config = dict(
    num_hidden_layers=8,
    hidden_size=192,
    num_attention_heads=2,
    num_key_value_heads=2,
    head_dim=96,
    intermediate_size=576,
    vocab_size=2048,
    hidden_act='swiglu',
    norm='rmsnorm',
    norm_place='pre',
    norm_eps=1e-05,
    positions='rope',
    rope_theta=69700.0,
    rope_fraction=1.0,
    qk_norm=True,
    attn_scale=0.102,
    bias='none',
    tie_word_embeddings=False,
    parallel_block=False,
    init='uniform',
    init_std_qkv=0.0463,
    init_std_o=0.0575,
    init_std_up=0.0662,
    init_std_down=0.0662,
    optimizer='soap_variant',
    learning_rate=0.0112,
    weight_decay=0.0,
    lr_head=0.00945,
    warmup_steps=109,
    schedule='wsd',
    decay_fraction=1.0,
    decay_shape='linear',
    final_lr_fraction=0.0,
    batch_tokens=65536,
    max_seq_len=512,
    doc_mask=True,
    z_loss=1e-05,
    train_tokens=199500000,
    max_steps=3045,
    dataset='wikipedia_en',
)
Each number is 50 + 15 x the weight over the matrix's rms, rounded and kept within 0 to 99. Layers, rows and columns count from 0.

# layer 4 MLP gate, 576x192, rms 0.067, rows 124-146, columns 0-47
68 67 45 43 46 55 57 37 47 38 56 39 76 63 56 36 23 29 59 45 66 36 36 86 18 83 59 48 51 64 35 38 44 43 49 71 44 74 39 38 59 43 59 59 33 35 56 57
48 50 62 36 79 59 29 55 68 56 58 65 50 45 47 48 67 40 45 38 74 68 40 52 31 61 45 42 61 62 52 56 62 47 66 45 48 38 67 46 50 54 50 82 74 38 57 52
71 50 13 49 50 39 61 63 36 42 43 42 45 43 71 51 38 42 44 53 30 45 31 93 56 49 59 33 44 46 55 35 67 62 21 69 46 54 47 55 57 60 68 54 44 37 61 75
37 52 57 53 47 72 69 49 69 16 79 71 61 54 74 53 41 49 33 58 69 35 63 63 59 22 36 53 41 57 42 58 41 61 45 51 47 39 38 30 45 55 58 52 55 25 39 41
41 42 33 74 52 53 28 77 70 40 62 37 74 62 26 43 52 50 58 38 26 45 74 38 55 45 40 29 42 62 21 62 53 48 66 45 48 47 43 51 65 55 46 40 38 52 50 47
51 48 51 52 40 54 43 78 78 34 68 39 74 29 56 36 63 40 56 46 44 59 56 52 49 40 50 53 36 46 64 61 54 45 43 35 55 47 52 32 49 55 37 38 48 62 38 43
54 60 62 45 79 37 56 59 70 50 55 58 58 49 45 48 41 44 59 61 62 68 65 64 62 66 60 65 35 25 38 76 57 47 46 59 37 46 39 50 36 72 41 64 24 39 47 40
54 53 63 31 14 55 39 55 24 47 35 45 57 35 61 36 35 36 39 37 58 82 45 20 43 55 42 53 69 36 46 59 50 43 45 56 67 41 65 22 39 56 57 60 49 41 68 38
64 32 63 82 46 59 44 60 55 52 54 21 44 52 34 23 66 59 52 03 43 68 28 35 41 68 44 76 56 45 46 31 48 42 51 64 58 65 53 38 45 56 44 44 24 67 65 22
33 47 88 34 44 27 38 67 58 26 50 38 72 63 40 69 51 23 55 54 59 23 34 46 85 66 54 49 55 57 57 82 54 54 29 42 27 33 46 44 44 28 36 44 60 51 44 45
63 53 46 45 57 43 54 31 61 37 75 36 49 49 60 51 55 73 37 51 53 74 75 74 45 57 55 43 62 55 59 22 29 76 26 58 36 36 24 55 63 50 55 61 39 26 56 47
48 43 49 35 63 78 34 59 72 54 35 40 67 56 20 54 13 26 28 56 65 63 65 36 49 26 46 45 49 69 32 45 27 39 80 37 50 66 44 43 41 36 26 68 54 43 20 32
35 57 48 50 43 39 63 45 44 28 80 62 67 35 63 55 54 35 43 29 46 36 70 28 46 52 58 32 48 65 39 72 57 56 21 44 35 47 27 39 62 52 62 56 61 31 63 70
47 60 53 68 15 57 60 27 64 70 39 31 33 59 20 61 21 54 42 44 54 45 42 46 39 67 19 34 51 52 57 37 56 45 46 48 61 31 60 47 57 54 62 38 53 39 48 51
64 27 26 64 55 43 31 39 45 84 17 67 09 83 75 65 52 24 42 72 18 37 60 49 44 31 27 55 42 34 42 51 25 24 61 61 55 37 42 58 59 49 42 55 62 56 33 56
53 42 50 60 71 55 48 61 83 34 17 40 55 19 28 44 31 56 66 52 60 86 51 35 39 64 47 85 68 46 31 49 43 68 40 54 68 54 43 50 47 50 45 59 52 79 41 65
29 43 31 67 65 48 34 48 45 52 44 66 34 53 52 28 45 53 35 61 65 54 64 36 48 47 25 23 55 53 52 10 73 50 42 66 31 43 25 22 46 66 19 24 54 35 52 54
55 34 21 42 71 72 67 57 52 23 44 42 46 26 50 40 54 61 54 66 71 63 36 47 59 57 31 33 67 24 18 57 61 71 37 46 15 45 88 35 39 73 58 47 50 56 38 86
72 41 38 43 38 51 43 73 38 51 68 36 49 77 50 49 42 31 36 63 38 80 49 59 23 48 39 23 67 34 61 31 64 64 55 57 70 22 40 58 65 67 54 51 47 58 60 60
29 46 65 60 92 66 37 41 66 55 58 48 77 43 64 51 31 56 21 27 21 58 41 50 14 58 23 36 49 30 35 55 39 24 63 34 46 43 50 67 40 34 43 36 55 59 44 80
29 60 24 55 56 32 52 43 62 50 65 36 65 50 38 52 40 26 40 55 53 44 38 51 51 36 55 85 54 55 42 41 59 72 66 60 64 51 69 72 31 36 31 45 42 59 34 73
54 66 56 71 42 42 95 41 79 52 47 69 41 66 41 46 33 64 46 51 45 39 46 40 54 64 46 69 50 30 75 42 47 46 41 65 43 50 20 45 50 24 37 30 44 50 45 41
56 56 51 31 46 52 59 87 54 65 56 45 43 68 29 24 81 34 39 53 36 70 71 42 70 57 35 19 47 51 56 59 61 70 60 20 70 48 60 21 52 37 56 42 59 79 39 73
# layer 4 MLP up, 576x192, rms 0.0652, rows 124-146, columns 0-47
63 51 55 54 59 36 31 21 51 60 81 55 39 47 70 40 40 46 66 46 47 51 49 56 65 45 53 25 83 40 46 52 70 73 69 46 34 37 77 55 57 62 54 33 60 43 58 23
43 51 48 77 41 50 30 58 68 56 50 45 49 41 37 38 44 63 34 46 63 55 42 58 51 52 67 22 60 32 85 51 68 46 56 32 41 37 36 39 76 52 43 77 61 39 56 60
32 54 39 64 39 31 61 37 66 83 54 41 59 49 46 53 43 16 48 56 63 60 47 44 28 40 43 49 60 48 32 41 54 74 55 46 48 62 46 58 24 20 41 44 57 38 50 43
35 62 43 39 50 46 46 42 48 69 49 44 41 34 46 63 53 44 58 55 55 63 41 25 52 60 42 35 46 57 40 58 17 28 67 50 56 59 76 68 22 71 39 63 46 62 55 32
66 52 57 40 40 54 61 58 60 46 62 62 38 42 36 37 63 59 39 44 66 51 36 89 47 44 53 61 48 63 85 41 34 56 44 45 72 54 58 52 47 63 62 57 42 55 62 51
33 30 48 46 66 45 34 59 45 57 67 55 57 40 40 29 46 14 50 53 10 42 53 34 59 68 27 72 40 61 63 50 77 65 58 56 43 39 50 66 50 78 30 64 63 41 46 74
46 61 60 81 52 67 60 32 75 42 30 61 43 50 62 63 52 35 52 62 47 49 58 45 59 65 45 84 67 51 57 42 40 69 58 44 42 58 56 66 59 51 25 57 42 65 61 66
41 60 41 32 53 17 49 58 64 64 84 46 50 42 54 55 47 50 84 64 54 57 63 83 48 33 69 61 38 50 41 74 61 33 31 80 41 33 55 36 83 68 33 29 39 50 46 38
24 47 44 58 51 53 36 35 70 51 46 21 82 58 60 42 49 59 51 29 56 43 38 67 53 36 59 80 50 37 24 48 66 47 51 78 30 48 48 45 28 33 41 50 56 63 49 47
32 23 68 84 30 18 47 32 51 62 45 45 35 45 55 43 45 61 66 57 35 44 58 11 53 42 55 54 40 36 62 44 35 47 47 44 26 27 51 46 86 25 59 14 37 51 81 51
56 68 52 52 54 67 49 53 57 36 63 58 74 43 69 61 58 18 45 42 42 33 40 45 41 31 42 39 78 67 67 69 57 50 74 70 23 28 48 83 49 45 29 29 27 31 63 53
64 68 68 37 65 84 46 65 51 43 58 58 33 56 38 70 41 38 38 49 69 60 75 45 52 50 45 47 53 51 26 18 43 50 30 28 77 65 51 70 50 60 51 28 32 79 72 47
27 66 55 46 58 60 62 42 52 33 82 74 48 37 37 60 50 61 37 66 43 49 58 58 49 50 43 51 64 25 69 34 51 23 32 17 11 45 29 73 44 62 30 82 55 48 71 35
35 41 51 45 50 49 17 55 51 61 67 50 58 61 43 63 37 46 31 91 78 59 62 73 60 63 43 23 65 64 70 46 44 30 62 45 54 61 51 55 26 67 42 34 78 28 87 68
28 79 74 69 51 39 61 46 52 42 56 29 50 72 34 67 47 51 67 46 50 62 47 53 27 38 40 60 46 71 35 81 58 44 54 36 68 48 43 30 59 27 57 34 33 42 34 52
56 64 75 64 36 60 57 55 61 60 49 58 47 52 65 45 62 42 53 42 45 53 68 59 62 43 78 39 39 46 58 63 32 40 47 55 40 62 28 66 37 46 33 05 54 39 55 31
63 46 49 68 55 63 78 25 58 39 51 19 61 45 38 27 44 46 30 51 59 78 34 64 56 61 65 38 33 55 51 74 20 49 46 37 25 51 62 66 55 34 44 66 61 53 59 32
74 55 54 63 55 33 61 71 51 70 44 48 31 56 21 54 24 65 44 45 54 45 42 43 62 51 72 72 62 60 53 33 57 60 39 56 45 90 61 63 56 46 51 40 83 73 37 37
43 37 30 20 46 65 38 56 65 52 53 52 80 45 58 52 30 79 37 95 37 39 68 41 31 58 24 42 50 41 63 75 67 54 57 48 53 53 58 52 50 73 40 43 42 62 70 41
44 61 49 47 58 62 62 71 46 43 54 41 31 35 71 49 43 57 37 41 49 55 83 50 53 49 63 64 67 17 68 38 67 57 32 57 49 59 61 17 39 43 57 64 66 27 44 31
35 36 58 59 53 28 47 43 70 54 68 45 55 57 79 48 54 22 20 50 55 65 58 58 55 72 61 47 57 48 55 31 34 53 51 36 50 26 68 57 68 53 51 54 36 43 54 73
33 38 51 46 68 46 43 83 37 49 27 31 21 67 41 46 47 55 40 43 48 46 40 69 75 25 72 21 44 51 62 28 45 40 59 53 31 54 34 61 66 34 52 60 46 57 69 49
26 75 49 32 68 17 65 55 39 53 63 57 53 39 51 72 61 41 65 50 67 33 23 41 13 45 38 42 53 52 37 85 52 54 51 28 47 72 30 61 59 74 67 44 45 72 64 43
# layer 4 MLP down (transposed), 576x192, rms 0.0661, rows 124-145, columns 0-47
45 54 64 51 21 48 59 47 68 35 18 28 54 50 90 30 37 66 50 35 48 57 53 72 43 38 73 49 42 35 41 77 48 59 31 42 50 75 72 88 35 75 47 49 30 38 61 45
53 67 44 59 45 45 63 57 43 48 41 49 39 57 53 75 57 40 75 61 50 30 62 54 64 45 48 53 52 42 58 43 29 24 72 34 38 50 65 76 43 67 52 38 42 52 31 47
60 64 63 33 42 29 27 40 49 51 49 71 38 57 52 27 65 64 45 54 46 36 63 45 35 60 54 52 43 63 63 54 73 59 23 59 79 26 50 33 44 44 56 57 21 59 53 39
46 48 60 76 50 59 48 50 58 77 45 59 42 64 65 59 55 68 45 58 46 46 58 47 65 34 58 41 32 47 52 37 72 41 34 38 65 78 45 61 43 53 61 41 33 36 53 43
26 46 67 81 57 26 69 52 43 40 51 60 83 60 61 56 57 75 46 47 23 65 43 53 49 48 19 52 33 59 61 47 42 53 90 36 39 49 60 71 62 35 34 72 53 44 30 36
61 35 40 27 62 31 29 42 61 46 72 48 58 38 69 26 43 56 70 63 74 41 41 36 42 41 46 24 33 57 49 64 46 70 60 72 41 50 56 34 44 54 69 56 61 31 30 58
55 56 37 47 47 41 57 76 56 65 48 70 39 65 50 53 44 53 35 50 49 38 52 49 68 56 56 41 56 45 35 40 30 49 42 42 28 45 54 64 40 34 46 50 41 37 28 62
45 57 44 63 65 67 64 50 43 56 47 40 35 14 46 50 56 88 36 50 58 26 45 70 46 45 43 69 66 61 59 40 62 45 39 36 42 60 62 77 50 79 71 60 44 38 58 32
77 63 43 63 68 62 53 58 27 50 77 41 48 68 28 56 65 57 21 54 59 44 32 23 39 79 42 55 57 50 49 72 85 79 51 58 60 66 56 62 60 21 36 53 53 58 42 52
47 51 73 37 67 62 55 43 41 84 45 41 33 38 42 61 52 64 65 57 47 60 35 41 45 51 78 63 82 36 67 43 49 38 63 38 63 56 49 54 55 47 51 52 82 60 31 25
71 26 28 58 49 63 46 71 55 47 70 67 59 60 48 33 52 44 77 44 66 46 28 51 50 52 59 61 75 58 42 50 67 35 25 64 26 50 52 60 62 60 51 59 41 30 51 42
71 43 49 20 43 48 41 40 22 33 56 22 33 31 41 32 51 49 68 44 61 50 66 27 21 52 56 53 33 37 56 41 61 68 60 37 61 59 51 67 36 67 52 30 61 42 44 62
50 53 71 54 35 59 49 48 45 50 49 45 44 46 41 45 41 46 58 68 54 66 60 36 31 52 40 29 62 64 65 36 44 22 67 54 29 47 62 32 68 59 28 48 57 42 40 60
47 80 42 34 51 60 58 39 57 58 31 64 56 59 27 63 61 69 42 47 25 29 59 53 54 79 75 69 37 59 38 48 39 78 45 59 77 37 26 57 56 72 67 43 52 60 36 32
63 34 52 62 11 51 52 36 68 60 40 65 54 46 23 61 56 24 49 62 20 21 77 36 27 29 26 77 49 70 58 46 50 54 39 45 41 49 62 62 60 61 72 43 52 70 49 66
27 72 33 45 37 37 46 28 51 41 35 30 40 61 40 48 45 71 42 60 54 37 40 58 42 61 46 49 35 26 40 47 50 44 54 31 62 54 42 47 39 61 63 44 59 45 53 37
53 48 46 64 47 43 65 61 67 39 54 40 56 80 49 54 64 47 95 63 42 37 61 61 65 47 44 56 60 55 58 32 36 44 35 62 57 48 60 52 59 76 60 64 39 63 33 50
31 63 65 39 47 65 65 53 70 56 64 42 75 41 40 54 40 70 43 43 67 66 75 40 65 52 66 57 19 77 59 39 70 67 56 44 56 54 37 41 56 16 57 40 36 58 65 49
38 46 12 36 47 55 56 39 50 39 63 60 49 64 32 54 53 63 49 51 27 32 27 40 53 51 41 22 41 30 38 53 67 75 54 46 44 15 38 52 70 74 89 57 57 54 69 40
65 27 43 53 50 58 65 79 61 65 43 48 47 54 56 32 38 63 44 40 24 54 47 34 54 47 51 24 32 43 45 36 46 39 31 62 62 40 46 40 44 26 45 28 47 72 30 77
51 47 22 14 42 56 12 43 41 45 65 52 38 57 76 27 50 47 40 39 63 46 35 60 35 64 41 68 50 39 49 29 34 37 40 53 65 80 58 25 47 66 52 46 47 64 42 31
36 42 29 26 30 40 51 47 98 59 50 32 40 52 47 48 48 73 66 35 38 78 48 68 37 61 80 46 55 47 61 48 57 58 36 41 48 50 29 74 42 19 40 36 42 31 63 41